{"n_head": 3, "n_kv_head": 3, "positions": "rope", "qk_norm": false, "parallel_block": false}
Each number is 128 + 24 x the weight over its row's rms, rounded and kept within 0 to 255. Layers, rows and columns count from 0. Numbers have three digits each. The size before them is the row's rms in percent of the matrix's.

# q: layer 2 attention query, 96x96, rms 0.103, rows 34-95, columns 48-95
# k: layer 2 attention key, 96x96, rms 0.107, rows 34-95, columns 48-95
# v: layer 2 attention value, 96x96, rms 0.0991, rows 32-95, columns 48-95
# o: layer 2 attention output (transposed), 96x96, rms 0.0872, rows 32-95, columns 48-95
# up: layer 2 MLP up, 384x96, rms 0.115, rows 0-2, columns 48-95
# down: layer 2 MLP down (transposed), 384x96, rms 0.0567, rows 0-1, columns 48-95
q34 089:145110131125164130106172138110145128135133146137102142134144147146161156161131135096160117119129133143171130143131140112142111099115136120088140
k34 098:095116147081117125118108125132142103119159146136114146144084133140162105114123136125116104086139128139150113183127148145108095172128127123130080
q35 081:133128129137162149139161157123162174096118140127142110148109077146171152097112104123165163130172124125127132120135154075129168123120155133131148
k35 091:134130129106135178140172119126086115170131105160126113151133100111132165126116158130144149147099104117130079109158145092142099153143085100121150
q36 087:146117096155145143149121110105126130136096138122149086138144141108135134171078091120126142150125105162101132071109117118127151174158138135112169
k36 100:122161140088102158116118122108146136142142103129116125130169138092110146111142107141135130110106109153148148130124156106107131122157137146140106
q37 096:128160108118152114115137127115132133117127130151098082150117144110119121097077145112095152103156181106158097096135122105182092137111098146119128
k37 091:137103123148144134116192134111141118137133146039131162124174130110103136082156113099129097136164135112144142097107165133150163118137183121115124
q38 102:120116080133136118145146081136174118181090152117141144088137125147119176122128105141120071147128125103109142075127136085159180106142166096106112
k38 096:112120131097105084119090115114143119134108114158134134150115114128148160134079154108140160104108156168150176103153127093137124128113112141113107
q39 090:124147099110110141124121124145127127094104138115187145095100117118154095117097137127117148164122144148135166143114158153099097170143128173082101
k39 101:098137118161143070137123103113162132115117146085109073085124123098082122128180157134115142120144146113130150095136129114138143169105164112091127
q40 083:166126133166151143080170101157118161174163102150153138133100074151156142137096120100129106136149128115122150116132123112107107127123125130121108
k40 115:115063110127093119129089162155100155148143115140160106104117144137132096130107108119160118077111126132124073121137098115148149130145093139123132
q41 087:132143171134156113134124161072150118119136148130120138103143109161148162143125085122177106163119125087154154137109111146111189147148138143125139
k41 074:100170087144109146115108138129115166128108108133123141108108090128119140136130112143176122128137111163152123139127123134122082104160129136115106
q42 093:119137124151162086132149151125154127122133108120144115108153133118114129118129148082171147135115121116134113084070106147136170148109171120099113
k42 107:114157119135125177158119127129131156089129151087102120123189157112114155162133127152129152140183148138077148136094152119122136132105113139126129
q43 098:141131113139110108163093144148134146108161119142090119134128147154126109166133077102082164162112116135096110164130125110118107138159128174130114
k43 095:139109099113109149163119160184088174116098138148095123150097149110179127153122145111144121161128128122111152159120119166136082122160111143092173
q44 098:084131108122098135116117122107112069145131098131134151154134134123185111149126132142113173127092129127107148139138121130162146106131119122159130
k44 103:125083102124155117155112107083116088152137121141133161126150137146137162171120101117163106129130089187140107111097176145128096079144095137111171
q45 101:142112087119151101132122171120096104131158131147145143115123162158135083103135145122136096130117109121187137088134130128152165151140136143128096
k45 092:087130180140110163170111116166156115115110168147182132139146131076114146107115120126169148136122151140142140139114105071126126124142105108146134
q46 080:128123158130136180095158116095150152113158113160117131125164125141113107147146119143119148170145104125181125130163170106158139127155086118120132
k46 118:149176116106126135106098088110168141076151090085064093116147121102137095148143166126103163145137115168114115124071149127134149144105151133103118
q47 092:154150128151158150152111096136163173107122090083125102115091103116154086153132139097127146144131149123106181138140156146156141142115150139113131
k47 085:110122098133129117108089143140137132110139126123123120136086130106138109164136140060125157128108120117114133151153141180148105139119125162120082
q48 097:143147136121158125163115131120130077171118073122109141102133139109094142119109128143116132140147149112191090098109120127153119161149122110091130
k48 117:141104151080103118156136145129120147168100123171153138163123106126148140168104123140152121081112106116138107119128102098115151126108111098133117
q49 107:134124113114126167117146119139183141128143134181134110125099103121099135150081150085149173146118061117162119131143122084175156121131143113150094
k49 091:156148125134154075160083125152120148101159145113094153144139124125094114103136145128097101139127113109104131143131122132092150116145164151160134
q50 107:138158105077147118124155143105177100130152115134122113127147159117085135117105150132130132126110130163139142119118121122119071156129124131167091
k50 102:183190131150135119126154106105126142159115098120147145113155137090140135129136158098111163116154160128103137123140113130147094107113127134152084
q51 092:133165091116115122161129156162150126086146138146132142131113175123148125165154124163140133150122118086112107125147121138155127144091110125122121
k51 092:151139179103123152160145114146125110148170131133075147132152126137154152140115158127140153135146131113117089126178112136154162129128121110097164
q52 094:129124116123093127086087151122086123104141138105130093121097126120152137093118108122166152135170167086144082122144122089143125137160154107157118
k52 098:145135171091140125068144130107161123128144108115117092114171141112093116121155138152124136099117121153104148127120157084173120144181160119114147
q53 097:137143142159121112116077120085137126130123142086154137128155147112124128122068116185134142083148139137121130126095146153128143122112125154147105
k53 096:095147157136108105133121121138119116151133120138124106144132087125107160149110123133157164109100140095078153115137195122116098117147143143144139
q54 097:117157146093089166146120130139133146133132169101148087117055138137139147132117137152139133123128115119142137139162099141102153179080115144129113
k54 099:116132149135099159146124144115159155101138139130129125094104143165120119095173085085108145120122104107149176157147168132160113110125133116107090
q55 105:143159109118166102129172132115112131144141161144106157160118177147160137130172112085131142136118132118135118130135148111146110133144102124148176
k55 105:130116130171111120151124132106138147111071150202151135137121119162093091149107132111110182130137162123129121146130109119138108138127111097095127
q56 100:146108110125100070154112112116135108065156146113126176090156092162081121141095109118130133140159134109136134089170114118117099091105157186146157
k56 107:078145117124136153141153139155127110144118139069137135110139130142123150130169156154109130150095121142171144149128171064153140142116134158114154
q57 092:116134137127135162164092130139108117102134168114170091110135131116084102085135087104099129133110101143133135122129136114162116146143111121152155
k57 097:139171159115116149114107181132111105181173150110139136138077105125122092099100121139161147151080127130183123134132132084100123119120112144139124
q58 102:114101153087136092100123131103149143072132170137106126082106147132143082165112123134105106115149137110109135126108104128120148152133151105138144
k58 101:147148118138122130110139102167157127141101145132112126142084097128156162124128134109121148135095138144138140131144123119146136122087108116073155
q59 098:108132159101114126153146103127118100135103116117131097170099144094152114110112115090131129161141136183121150158100109175111071138181141124122139
k59 097:109096162108178146120104130135075130143103094144143078125068120094140111149149132159137150113097123140140114122157120138125097123123102133125124
q60 091:155141141164125078114117128110133167076141081104149117122121148129117115102143141060116107108116149108132083160101135096125119126143089161142073
k60 087:154091157142107105136154156114098147138109109126165119137140117134102133148115172152096116167139120150103131118126164121136057169137058114126089
q61 098:103131132144149162122156132139131103117164126163104146084149131154118104119161125155110149089138124124144120117128124226108100117098157140097105
k61 097:127170130161131169099160115132134123114099137062140119142140117141121159145101176136146116098112135142089119155132121133087117125119160163110100
q62 095:108129172151138122130082102140122087164135116106167118111078104139147148102128112151127155130107123077098106097135118112086119121112116084133124
k62 092:188143112139138134125116123146155135086117132110127130103150094153139155154136091179114159134142110138152128136159147135124111121169206128127138
q63 103:143141142098159150159139105143164134165101125133100152197133139142128146125095127108125135125143118101132125108128161132091162134101142170160115
k63 103:173136136120144111103121091103118135181137103135097086129133131141149156130115117082150113165138150112126131132118117115125122129097115113104120
v32 090:115125115154109148120104102126145153149131123110143135140151113125140155125122156146108166127093106173142118156168126140079139111170153136133132
o32 092:123121138113127117161150119168146111168135152118102139125174120126147109135158128104111121124145097119138144176115128111095163090126136142115097
v33 095:110105141146087111141122141136097127162164137142129164119104125134106140150141133136132141140117167159122113102131139118124165148111119124143113
o33 097:123138138119150127141148138153121123169152160127189147126071112141104125138125117118122094111130120125173110073112146158134117098116125104134115
v34 094:106098134083156093099126123129115111139088160119139132146120124126126126104119114132130131127122096148085141123133155099120128117140145111120110
o34 094:126112089080136114107106129079149121151089148127181101120145120162146112125123142146118139140142103130137115125152136116115125100138131114132111
v35 105:099125099107143151132121132126155164176071136119098138124150124151111136120132103133119140122138121089114132119140133130133150168162113099119099
o35 120:133180070138156164125097125140163162119099132102075119124128135121130147120123100126130123139129105114133137132141152116090133158163135093133095
v36 101:151155142092156149126171127164122095152140106156127140099160136133110144111123162138096101113142107097099146100121122101134147141127118093133097
o36 123:140109134117112100118119176142118113122145123096138121121085135136109098119157139158139109079138122090095132137157067136116158088119129131154094
v37 090:159149111139116153155136132123098131120157124145128119106116155126121090137124152104105115131060155114090124139125122162102097075068120124108152
o37 087:129117134134139097135148114137122101104185168141126150098150172167121141166173125114156183128092164168111119098120103137145154146075121133092146
v38 092:143115126139090144136100126123114143140118137142126151111084098095123090121118140104132113129144147128167130155100075091141122143122107119146122
o38 086:116128181178125153145120123118117132127130159129131098146155168130128095078117156124160133116148101129152127121132128116153157114128128145152140
v39 092:160083143131119172146137090107101122166118107123117097123133101157105123123139114098102125126073092140098134115103111134120135138111148145128132
o39 096:114129189144118122102133084143105135164159199123114142112158121149130143110150123109168082120121129148104129120105154153149136109170172094125187
v40 102:136111142161085177131131183125105113098114120126102124129128142136127108142126106130148154119063065099150151158127099145128176163136115167099098
o40 089:136116161142108124147159160102094098158144125155172149129162148175144132127185119132201094141090100114117152149117178149099123113177143155101112
v41 094:113140085091137171108089127129125140097124137143165120153159110130129124140123134133124107131081109147129132102140129095121110152130148089150102
o41 091:182138112141134109102144145104146109126132112122127164081130117177101123128118123155154102141119120154155120112137157058139089148112134144149094
v42 091:154109121139140126103090129106135157142105167089094166130138129125131100082112123135121075082090091147137136162121124165127140129110130139146131
o42 097:150118155137123150140096126098113157147159135119128186137122159099155109085127131112132115147129117168124069183101154109102140121159153119162154
v43 091:148119112084101084114128127125139123147170098107097123088103132117153167119113111126144164122129121107144140166093115178091088124124136083123107
o43 077:083135107124137107154153120157106119106134104131099118137145105081144154142145138115093136167145136128202171124115178127125111193097148142109098
v44 089:113157141103125131132104125139126098143140121152181108131110096128109157128103109163139129129138157140095124123115058150103143131114145078140089
o44 094:113117109109145115133125158141127101128126139098134116115100086144096126067122118156165090147132127162094116121122085131117108101114136151097130
v45 101:123134095105133129145116162113145134142083107152146157117106159097156143113143141140106114152111139129119132114157133125133144150124147102124144
o45 086:161150072075111111082107133147121110146113123147167147112087098142128168131140141146118149117117109110108144130121109134146132138128124106093097
v46 105:142163125140109121152122115159158133090154132133125141130182150099131117127119125111116089128139137118157130149095142121139122122137172094114081
o46 097:146140133145132109096123132149121138108137105087091125144147174128137080123159134108079151122119117140093146159135117177121113182144138106086098
v47 096:167117085121110161126124124193132104152171094143100162095075159119111096095114141142129138111129154141133110108120127147145143132092127153128135
o47 107:157138111126125149133113128133086099104155114182084129104096152134101112125129160103109123085135155144138123103115122131167154119119127101149148
v48 093:105131148146144115160203160114117145132146161156140120129099152134143174133109141102134136118153154108156124122095159129112139168094129159084142
o48 089:118138153109151210119191137127152118095128125133112103126107117147120174124132088123145136163179147123160098136148125117149117136116118104110124
v49 110:102103101153136118163101167104185091135120143110154164088147149127069134135143099103134116127146109102172113121128099149109128141149133114103112
o49 088:130125098100114100130103140126138125109111155088128143141104159141143108154136070110112102110158138129117142166126118147149072129146122130116104
v50 100:128105124090144138117146142108153178112139118135153114160143137128137084132117137138112120167146163152128148192144141124101072149119137155121141
o50 098:111104128095141104090160092141112116147104149138158135113140149139166133148083122153170110085138123136129148135135094109134114118139142120109162
v51 088:117175141132143074106150137139150128148108100165140126117106174119115123148189137140134112153148113095115113087079137122138114143098068126151134
o51 102:138158143106160115098122150129149099134138111179147144161143099110105115127162139110139138152128147149154133084113110127155141155091113140147152
v52 092:102134148110121156121133135144124093106112132141124150092113098100113145085103128145137170173141133149114097089154145131112136098092129115159123
o52 100:136151101148149145107111105135138102154140100120096132102119074095119159127139161132088115164136136126164105085146170076119127108112092097168121
v53 099:154121139106082142114124141109145126136103148141135147150115120145138131142112105138088104150156111136129188131177157135136141114172110113143140
o53 074:122154124119138156159123147084114089069127097122123141187133132181111151143087152152077125149132122154129133119137144125103135166099114147145120
v54 105:088135130131142115065091130109134162107123154112127152128096120136126117122104151142115140124133110170130124173089103116139167100128144091104152
o54 111:107149138143153151097093127081171162137118137181114128138107140095123147107098131137149144155119146113159170135107113090132123143163181102118166
v55 106:155155133116142111127166143091121140123142119136137103101153108119136094136087117113119178127098138137143147130136142136165151129081122121160118
o55 073:117175171125100108114186147087159131146148121131084137130134137141121121132139122161188153147124104081118107121129116138116149144128148111101159
v56 102:099148084168104098097131103114152166110127191104151108143145133157141122128143108157127089121151103116122152137122136122164118094136189140121122
o56 108:115140157152145167129117074112135159094099104144080098142114115099139107163130128111065145147153170130120138150108105138131135128159126149126128
v57 101:112091143133085144123097101167117134128143180105125137116096122155105118119093126133132127131144135101108135147144136170096105197136149170115164
o57 094:155075126133128163200095114091076136114127190120100135123148124147126104180119108120144112135152118149160127156104113133140109095128124127120144
v58 098:148139143123130144121159094131105091155112102208119171157169171141124140163148124075119123150112153168134127097082107133142157111083167114088165
o58 096:122125127132156141112136111164115132137125143148143199169104149138128161132101113066117108147148128126112163102113112153156134142115145072160152
v59 108:125134085127146118069098079137133131092104107127120149132140090086140137106132084126120111152179106170119131140144130118123158146150162116124088
o59 093:132126138142140147113104103138162136111072118116144117144120104122100121115121154145090136123121125139088152122141143091109163218181158144139093
v60 085:155092137120114128074142121134132135113098155095162104145115104111140110130133135138158125098151105143123101104180159145135100171139141133109171
o60 089:121113136125123109117103122098135138113110137116123117117129100127150125165088107128152131147150110123128116128141139165091112112138129153080152
v61 095:117088111129146125157159089143125151122115119141105130112116140164107193152140089140123152147149162137118108108127127106143102105092158086130079
o61 096:123068113120102111123114155162121119093110106167137080146101130153128140131116147117090118118151121125162107129166129159158080116125118112107107
v62 085:102135129148131179116162158137137109169132132138118150168106135138132133144119176123115130146175095169145132167117145157154103108121150155106113
o62 085:121139155087106137113155120123125124156112090116150148148127118085158154130123114132105128151153103132068152147146125165102102139105124111110157
v63 098:108113122111155136161132146140128140149103101159142125124156136120108156109152125120152151112159100108140122132134103154151138180132137146160155
o63 110:163108134119134133130128148154133118137096152132151133091131115155125157093124123147133107151143085120139133131140116142130129142191134115144099
q64 100:137157112123123110115089113100098110085124111147080091107132155089144076085187134109093145157139119136137140146095137133132119161129128109152134
k64 083:138171121134115152149123135126127136122090134111119137140162114080120136170145148099073160138149163137145136111102126135161154144119128121100143
q65 060:117135140155109093114134140120138139102166162124103096069091108113125137154152102115161111116121131091169127110130116109130097147084086104131151
k65 081:149133116107148142154089122122153154119118125096119085097143129109127135105149095133123133156140142157101186160126128112123130176122173157136114
q66 077:146097147093155113144122127105117103145136070169189149130129107163140087099127092154157110150111157145145122086122098142145115137118121123108112
k66 092:124154114172140125107113112168127143147106128123120171118147125122139174142155120118118129127143133091119157107131158137112155106140105137103166
q67 089:079115139114100115129129130150133086147129161119159132078148098128131123116147104177178107126120160147155141147126114154131096105166128075148119
k67 080:138113146153128124121155142193114063128112156151149156135107094159138114124128089178192137133140122127135133142149132121081090121151132135089107
q68 079:134108131163127191149113121089103130120148148131086124149129108127134115118100128130101156129121137198116084142126154120147084158152133149116150
k68 087:128119130136099128115114113124157159102104101125082128140131149088134099101129139145063166117102139137119136158146131129140140191134122121048123
q69 083:173135123130145142090183144152115127125096135155150149151103169164112166121151119139108122137165140116160103143152085119182116094147143137154098
k69 097:129122157114134147077159139121107108137130145160168130141143131148153121119110111153132084119138143094213113141115135118096122124136088082176108
q70 106:128161108063144107116121140128144134104104137127144153113168170162103125113131109156117090148117117149130102134157135103160107119134140130160127
k70 086:113115122111144141174134160166129171150117108172152107135113100140140143095156144156143090104127117135143115155138109134105117093164103161135133
q71 086:128104108099166101146128137109117134101128170136150148146144114122125145106136106114151125114132116124186114090135125085175097144082112141104138
k71 088:094098104101200101095098144101110147143124137120115136146142158144141146149108089132131082125104083120127134135068138118108096149130098095129123
q72 101:148110109129157145115140088176086117159125147124146151167141104154130096156173150099148150159116126110074109165119142121107124130124150156119142
k72 083:135142126146069128122092121110116078136128132135123131146158106075132160129099164123128097138122185124150156084093108123163115129140127136104122
q73 081:095085143105130127116131088149114114114161101159148126132140164100148156124086114095149112132113137136149101142134125150115061120126116125119159
k73 092:114114160129109130123108138150126117166103112117157142155144131181131140092108148124162121126137106135105130166160131093104091119144111133153111
q74 083:136125107114102093134154102100134129084112110137093113103171121106108140151156142093122107132123187081146120162079121144151120114134186147129103
k74 089:129124115114148149123122088125107160157144111115143131117109082098106094157097142092124124130140123135093188129085162161120113119128105113133136
q75 093:104126145135154141169090084120157140144090095108144116165118151099061157097139142117149103114114114127152148150074136142130125132135134129131139
k75 084:128131093066133118104142126189208150127114145122133124115122111103137114111134155134119101134113148119137095123118152159123140130128136115150151
q76 091:187144151146139140150134143114157096113161132142117161134156129070167149139128105153127104129145113145149067090143175088168161138145099135143097
k76 089:091122153171147099139194128152098128094134135132127138163120126143094096098161105170129106126159119124094147117132107142139146127107175113143110
q77 090:127161155149087108140140137131118139145093154131123100152153142139125152125106104125148114122099112126121118152142071110184095097121127143142129
k77 077:147109125127126116131124107138108160145108156137145155144102158139123160133062120158118117132117106130135111155104165077120120160162132095163102
q78 099:094124121141107105102185175144129139147142123131150166114156122143093148132178165116172120125169121119129080133162097159113165149121127099141129
k78 089:134095171145126079139157141153140149155127116171152102110101100157144143055147117131156104107140123091113113129148095110122113157135132122160139
q79 092:119111104164161107187155132133174142142109118113161164133173139119125172096141127187124108106106127145167152122128104128134154109130121086100122
k79 108:128151118145095127160142122106148152151088131108110119126131101097106132161181127132062142114114108093122172089102119192170152155142148122112118
q80 081:120124100116081129122107121170084167118132106094130118122096094145139155118134082166148113106106095108125142137145140121088132123128142131119064
k80 138:109119160114128114112160156154123104120130180111204158154128161169114150068105114148172104106142110121133087126150108147115097106136131125126125
q81 098:094084152114143127125141123101135129126077118115133179098120111154135092106089123140120114161110168110147128178152125100105131125147093155124115
k81 074:116183110095082163145115091098166132121148140092107136108166127085104119129127122128107162157116137165133203139138121118139133135105161137103157
q82 096:149129099147174165103100111118114159132146121141111119115120140125114108110108149135082142169112147161117158101135112123177172137151128177127150
k82 089:108123138121109140143149132146104109148110145148139123148125118171132148124139101153203096124137093111132102168148118098124107123125104112143117
q83 089:139107120086136160153138139097133054134128134166164126146125151125142119134146153133157160144093134130169161113130109130155123123181142115097160
k83 085:155122116098159134123157132147115111100111143179121160137106151182163142167150132138170096138124143124161101123157135109085099143150127104148120
q84 103:114140126141152178129150123105114142155118158139116148120109169066165134141171141134100133125138082125118099101116106149124120112134122169150092
k84 097:121174165131154138124146168113141141116139125097129128156111121142140120092134105142157128166128134148149113153145124134079123110137123131177129
q85 100:184139134127106099141112156145091098147137128137134142175135091139115159128150162170107101118133103145036099097103142119115135103112093129169133
k85 084:125126114126109133160171116101101110115120142140125127139105177077112106089128112087118144129148124121116111093103126131159105130128126135100138
q86 088:108128132173088122156124173136129136128133114136107143131135123133190086149109154138156139113126086138121115152148181174149145117114153170088177
k86 086:120138141127125134096114135127099150117118119115135132144128100100096143083099152136135155113122163122092064125146131139091191124104152110151137
q87 088:176123088130108109094111156094127088108135164157095146071076138099095121110127125146200112141105130142156127154138128157134152105121103170143107
k87 090:161095149124139122132115102112138112076101148081083111121128145070159130123131141072138135180149164148095146143122156128123155164143122127107131
q88 093:120119157142126122113141136083112112134077149107127155093117141135097172155112092124095119125150123120153102098145123128135157130052167122102144
k88 087:107113109141147113115117114122127119126130139079144149103145123150097153108162145138107101115134109156120128124119121117117117148137148101129133
q89 093:103136096153152107158085114114143125146081140130114139129181162149100113125140133136105107145110140100083151107178107188070107140143107143155098
k89 085:111076123083106129117146131121147133127114147154095123146117129139108130128122141189152108132121107136128125097137151168135116104179086145172186
q90 084:148078107114155145139100149106117127141146102099130138166129165139125192122105139082119145155134109138118126151144138146121140118159089116127092
k90 087:109151089121114121077135118159118103130118120121078141117155120101096116086139154146084108120092168125123116102135115107140143166113090132143168
q91 091:107152139123162133108120137147154108097125115102130117138112136137139147132104132158172145117107082128089167136136116123111137179088148143121070
k91 089:146120146108134144115098133130151117139133159122106125069138106107129092099118128126079132101187114140098090097107094143157152111103169128168138
q92 106:110150101125129103094099134133121118129139128155146144133140131105152164078119121100119109160161128121116179153111154134149127117110108168154126
k92 102:145129130133116119132145110116158132124134060155149114165152143090150121151127127072129148151132123130112078104093128109126121110159135124137166
q93 092:152131146137129109146141118099098118102124108110113134155138137158106141109117120135150068124149153117120148120104128108126123147159147134085137
k93 085:126090156130138097119182099119134129122138158190130099106142174142151137079134096141123112096126111101111152157134127127096128119136117153124141
q94 091:118103147136136160165180137135103157128152144133161118182150125104128131125092103138114111167167122155144138103138133128092126120105104141111129
k94 096:133151151145177176155146166112156145164116131134070122142171151131086112159115151127106139119139129125110119127122101122127130131105118133142097
q95 089:125102140174129118116165137115143146166123096109111136174132169160097105141133123149148153107112134160104140124119125120168113089101118128112143
k95 086:113107133082121127110114162142101109163117139152123135132157109149158159150161121094101140143162126079119116191129145169138136170153109142119108
v64 100:144121202122091109153122117157139117125085095089123104144143121110154110136136142144086126091167138099105120143134128118127133161173139158133122
o64 107:135114172115102112103103131157127130112106096100119107164111084154136101143158135122079113128126094108121120150151138132163185136176193143109126
v65 092:124123131151117106113131134125130165111119101112122147132116159097140161104113142158120149123087156103120153203154104117160107151096144110108112
o65 102:123117119145133144101119144142108140114143114109118182146140132135103189126130163140137158120112120084161189177142120137163122151106133078118106
v66 089:102149153153139100113147121120156126106111114136157184148107126117146134144123143134096102131094127134079180091123124140103154130136123095140115
o66 094:095190150147104090102135087111110106137114134127172184124110145159169140110129107113127126114101119163085171123115132130110120166144142098135115
v67 103:129102160173125132156122106118149120127140120127152116101121168131112129141123115109109139120157129167128153148164119126137127092138148133108116
o67 099:107096159179134151183133109106128138121125100131133155157120128110121160166104153124131104096159139156132133146161109121129154108118116117123145
v68 092:118108125190092144163114102115125120141096178092119107120108107122113135132111129098117181129121111099147108119136128144115129120186152161167113
o68 099:136084098170107131151124143105151138153111186107135125105159100166112140146130133119146157114096115095156105113143146145098120094166149126151107
v69 117:141161150120142095124130145130073171108143117123113142118111114130149151142088114133096167173125172113095130131137112156120110140119144113134193
o69 104:116165163098170120099105136131113143088137126121115131122106129122125167153085109165117133161118170125126145141122108143119125135136156108148204
v70 097:169130142118139129128132092182143163142116131101139162141165150144186175188102100114131129144129123107161111116131142118121156136131134134118118
o70 105:137179129156127164141113089209157184115117123111132115133119106128184148162091100122126136132138138102099105155124162130119174162151135119144161
v71 106:159115133091132133140171122119124153102109172138083112120130163141155148142072102117127101113155088117116179091130168143144120140107098150168158
o71 103:125107127117152163148150118098116176134126152112116102152119141135180163147085081128119129085172089140096157126128172133131136148098103112148126
v72 097:136127129104096133126098159135117122129090131104118085100126127154165118123124109137145126127111109095143100161163129126123170162137116150084084
o72 106:161128116111096114132067156134123094145100119132116069118144130164141102133130139126137139087104120108140094188139159114108144160123122158107089
v73 087:162113131102128170097161132122167111147105145105120120114136130139151120122160110085107132147113099151148143143110113151175106134147115147112119
o73 097:129126114135126153132133143092126137136131133083117103113134132110156116135175108095110120115102085153117114156130119122195099102123127140097130
v74 097:150101142103130119151086166138144147132113143087161098095113106129163115123099139107133124116139104151091134117129129125133093119111119078121168
o74 106:165103105122159109136136170123142123136111153065145123101107127128180112175089148121116131104141088161111113116143140102151108076107147095120153
v75 108:152125122144094180136123124108128101142121106157155134117119132143100125141119079167144111135119093156171161126140112130142113138115168177102157
o75 107:122090106163092154155132116095129120114136108178135137135116126126124145150113083153181112137138098142183160129128124153145116129130137169109147
v76 091:148102146135130107076137144109102153091144123146132083096140108138119137140102112139116154138128130134168154138124137148159104088113113150160130
o76 097:148080155122120112076147126124083130136135131131130132134141117149143170134093118186151110177130123152128153159140083126117109075080087143131147
v77 106:139126125111156149109117111099126089143156150106136140108136154084111106080106123140151134110078093091112127157128136096146115096135130131137132
o77 117:126134132103127145124124086101128125129157151113112138120127131092109102069129129187141149136100128079108131126144116098121160096125134144145153
v78 110:100134138066104128118160127146103143117161132077150128117087148163120112136158131135136105073103152122142120128150114178163119123112108118122133
o78 107:111140179072100130116161132134115127117156135107127123101098143164106095133141110138145139102125134088110161128134127198125141140117102118104144
v79 099:163141114129116122125112109123108130140136115135120128214140112145126149129149131082119184131203118136162121151176131146086137126105155124119124
o79 115:140131135137126134134121113124126107113102148122161098180106113142117131092146119139131149149178113132185149152156117137116084160125189113154155
v80 100:120088079078138137166110142139120112129142129186115121129081081134123163115113125162102137140160115086156083139119130171130116159100185160106137
o80 102:129089071111137163123127148156107092131141089178126119131079081148143141099126132111123160153146136103164084094142121184117130152098145109096147
v81 103:132135149178128183143132178130141133124142153178143146124116095120109153085138171114136123115155121108079170163140080135154123125123108123124148
o81 092:150104114139116118114089187141153128101140139149163134139116126147117161097101147091135127084142115106111185144133089151118108102132112104126140
v82 113:130155174116090137107110122125115157121125146139132174132129182153141083157083128108128117159085103125084122087111134135123134151117140092122175
o82 113:159117164147091151106105135108122149127102131123088151105119146126169112172082132139150117184098098117113127101121131147122134128151155095105157
v83 107:142141095153133140091119164133113133149169148165151135134121155119106129110123146123167106091145102115115162137119106094131144166119150104111160
o83 095:133147099137143142122103120148122155143127160155117154141074160120118148079125156109179088107135093113115179125116125133129143171118149121114169
v84 122:090131158118124112122131144116128063129113146191107154136105044123115145156148088126124083152156162099127127109123124137129124112112112147147143
o84 107:112154141128133122097105134097153099134086130187097133147126077081121141172138100110120116140149157124123099097108137134120117142099084122166136
v85 104:135144126110101135082150154123155139153118135119133167123151151101130193142108115111126106127150150100112141107144133136158124144098141075165136
o85 114:155142099142113087100127134121141123155116126134091152134153137124122156173097131096129121132142156109120178126165131138158094145139141084165125
v86 099:121123140144078095163129127107149131127096103103132159104134109099134142129128146102106119148046150122135151109133142115164177108124110173154141
o86 103:095100112137093142150150110091169104184103108099154170157145100127121156154116121123136130156057132164099126135151134139157177124117101156115143
v87 109:123092116110095144142139122106133137127126145105138119141136127108139156105117161122114131135148125118110091101132137073173120099130075085088092
o87 116:097135117127107142122153082091132122116114134113138084141103132104141149103119117141091136115136106132097088114128064080195122105142054129093114
v88 100:128089106146145117093152139115099135139129101134126123131110141119105082139143150159086105077111149128133111120088131142132138074118157087166154
o88 096:123109073136112097097153112115125128132127108124112124125105128117109091154126163155119123076105123138128124128077144146083133108105153116118141
v89 113:113102123123134160124106192102166147091105106130123168128126113092152129108071161109139073123134105090115124164116091148125138156155127100106120
o89 113:119116128101122152104105192099179161095132094133102159109138136090157104105090158150147103147143124098122135128133121157111127155155105127135120
v90 106:140106139126091139135150103142154155127120123088167144144146164112107112090141109112127120122105101142115154113164134146142130138142168124150101
o90 110:144120125143101103163135116153157130116152108075139160130133175150106095090140100121116143129115126125120155126122101167120128138137138127135117
v91 104:150122165147112125124131114125134092106116131148113092162112117130096109080133127086137108106135111130133108100140118142126106102148132186113160
o91 107:118130175142142167119126114117131102137164121130130134198110104131101119087121144088157082108120087148141101129129110145128157089138145127117109
v92 110:110110137135160166162159088132100129090152146120115161121126165141111145157124121094150147094113137165152114131120143137123122126103089131128105
o92 110:127086156129163202158170089137089162135134185136139166126136116171104143149134097141161104098114135149147101122098104162134126137127114142117140
v93 093:134119128135128134120075095123144158151109108115110115103075102132162085107106123128159138168139131144150129062116119114110112142139127120177135
o93 095:138133093117121141130083104104127129121118124084114113103088109122132087128078116118158125160146149183153120093119151104109116110138117128143168
v94 096:121144122156152142101112156113138106124142133088127093092143135105111121130110164176142118134105108114076111131168145141156095100151145130103099
o94 093:154135118120160111113114136091127148151153143107100091080147103102143161132127133182145102123109108141089128154143124147144085099150143102086089
v95 098:119108123131120138155096082146087086109131143094160161122136125116175090155107139115112089163146141165167126134141123098152139132124105133162100
o95 112:118100132133104122168111126191103129127107127115155168105131119120162092128135136123076087142141143131181139102146124127144116155125140122144106
up0 102:126166134139135119122122154150125142121135119164141160158123114137098187177132116125126112130122151086104137131166132089086123128109134112122120
down0 116:143107097143135146110110075145159120157129129174124129102131062119132092168126148085105149148139123150114119127120120144137143100111118154115133
up1 097:134136118152142141123128156110147112133091115093131125160140155144146175143134118130139107119105109133138155106181139097149114138121099148100086
down1 103:121128079128129150117117136153147072096133137086090115148146106132118130129132104101099131147119114160080079095116143117090137126130163137079140
up2 099:164116141150115181185114131141119130141088109122129148149146135114146148113109100123161115155136139078179103177143078080164136147118101107124119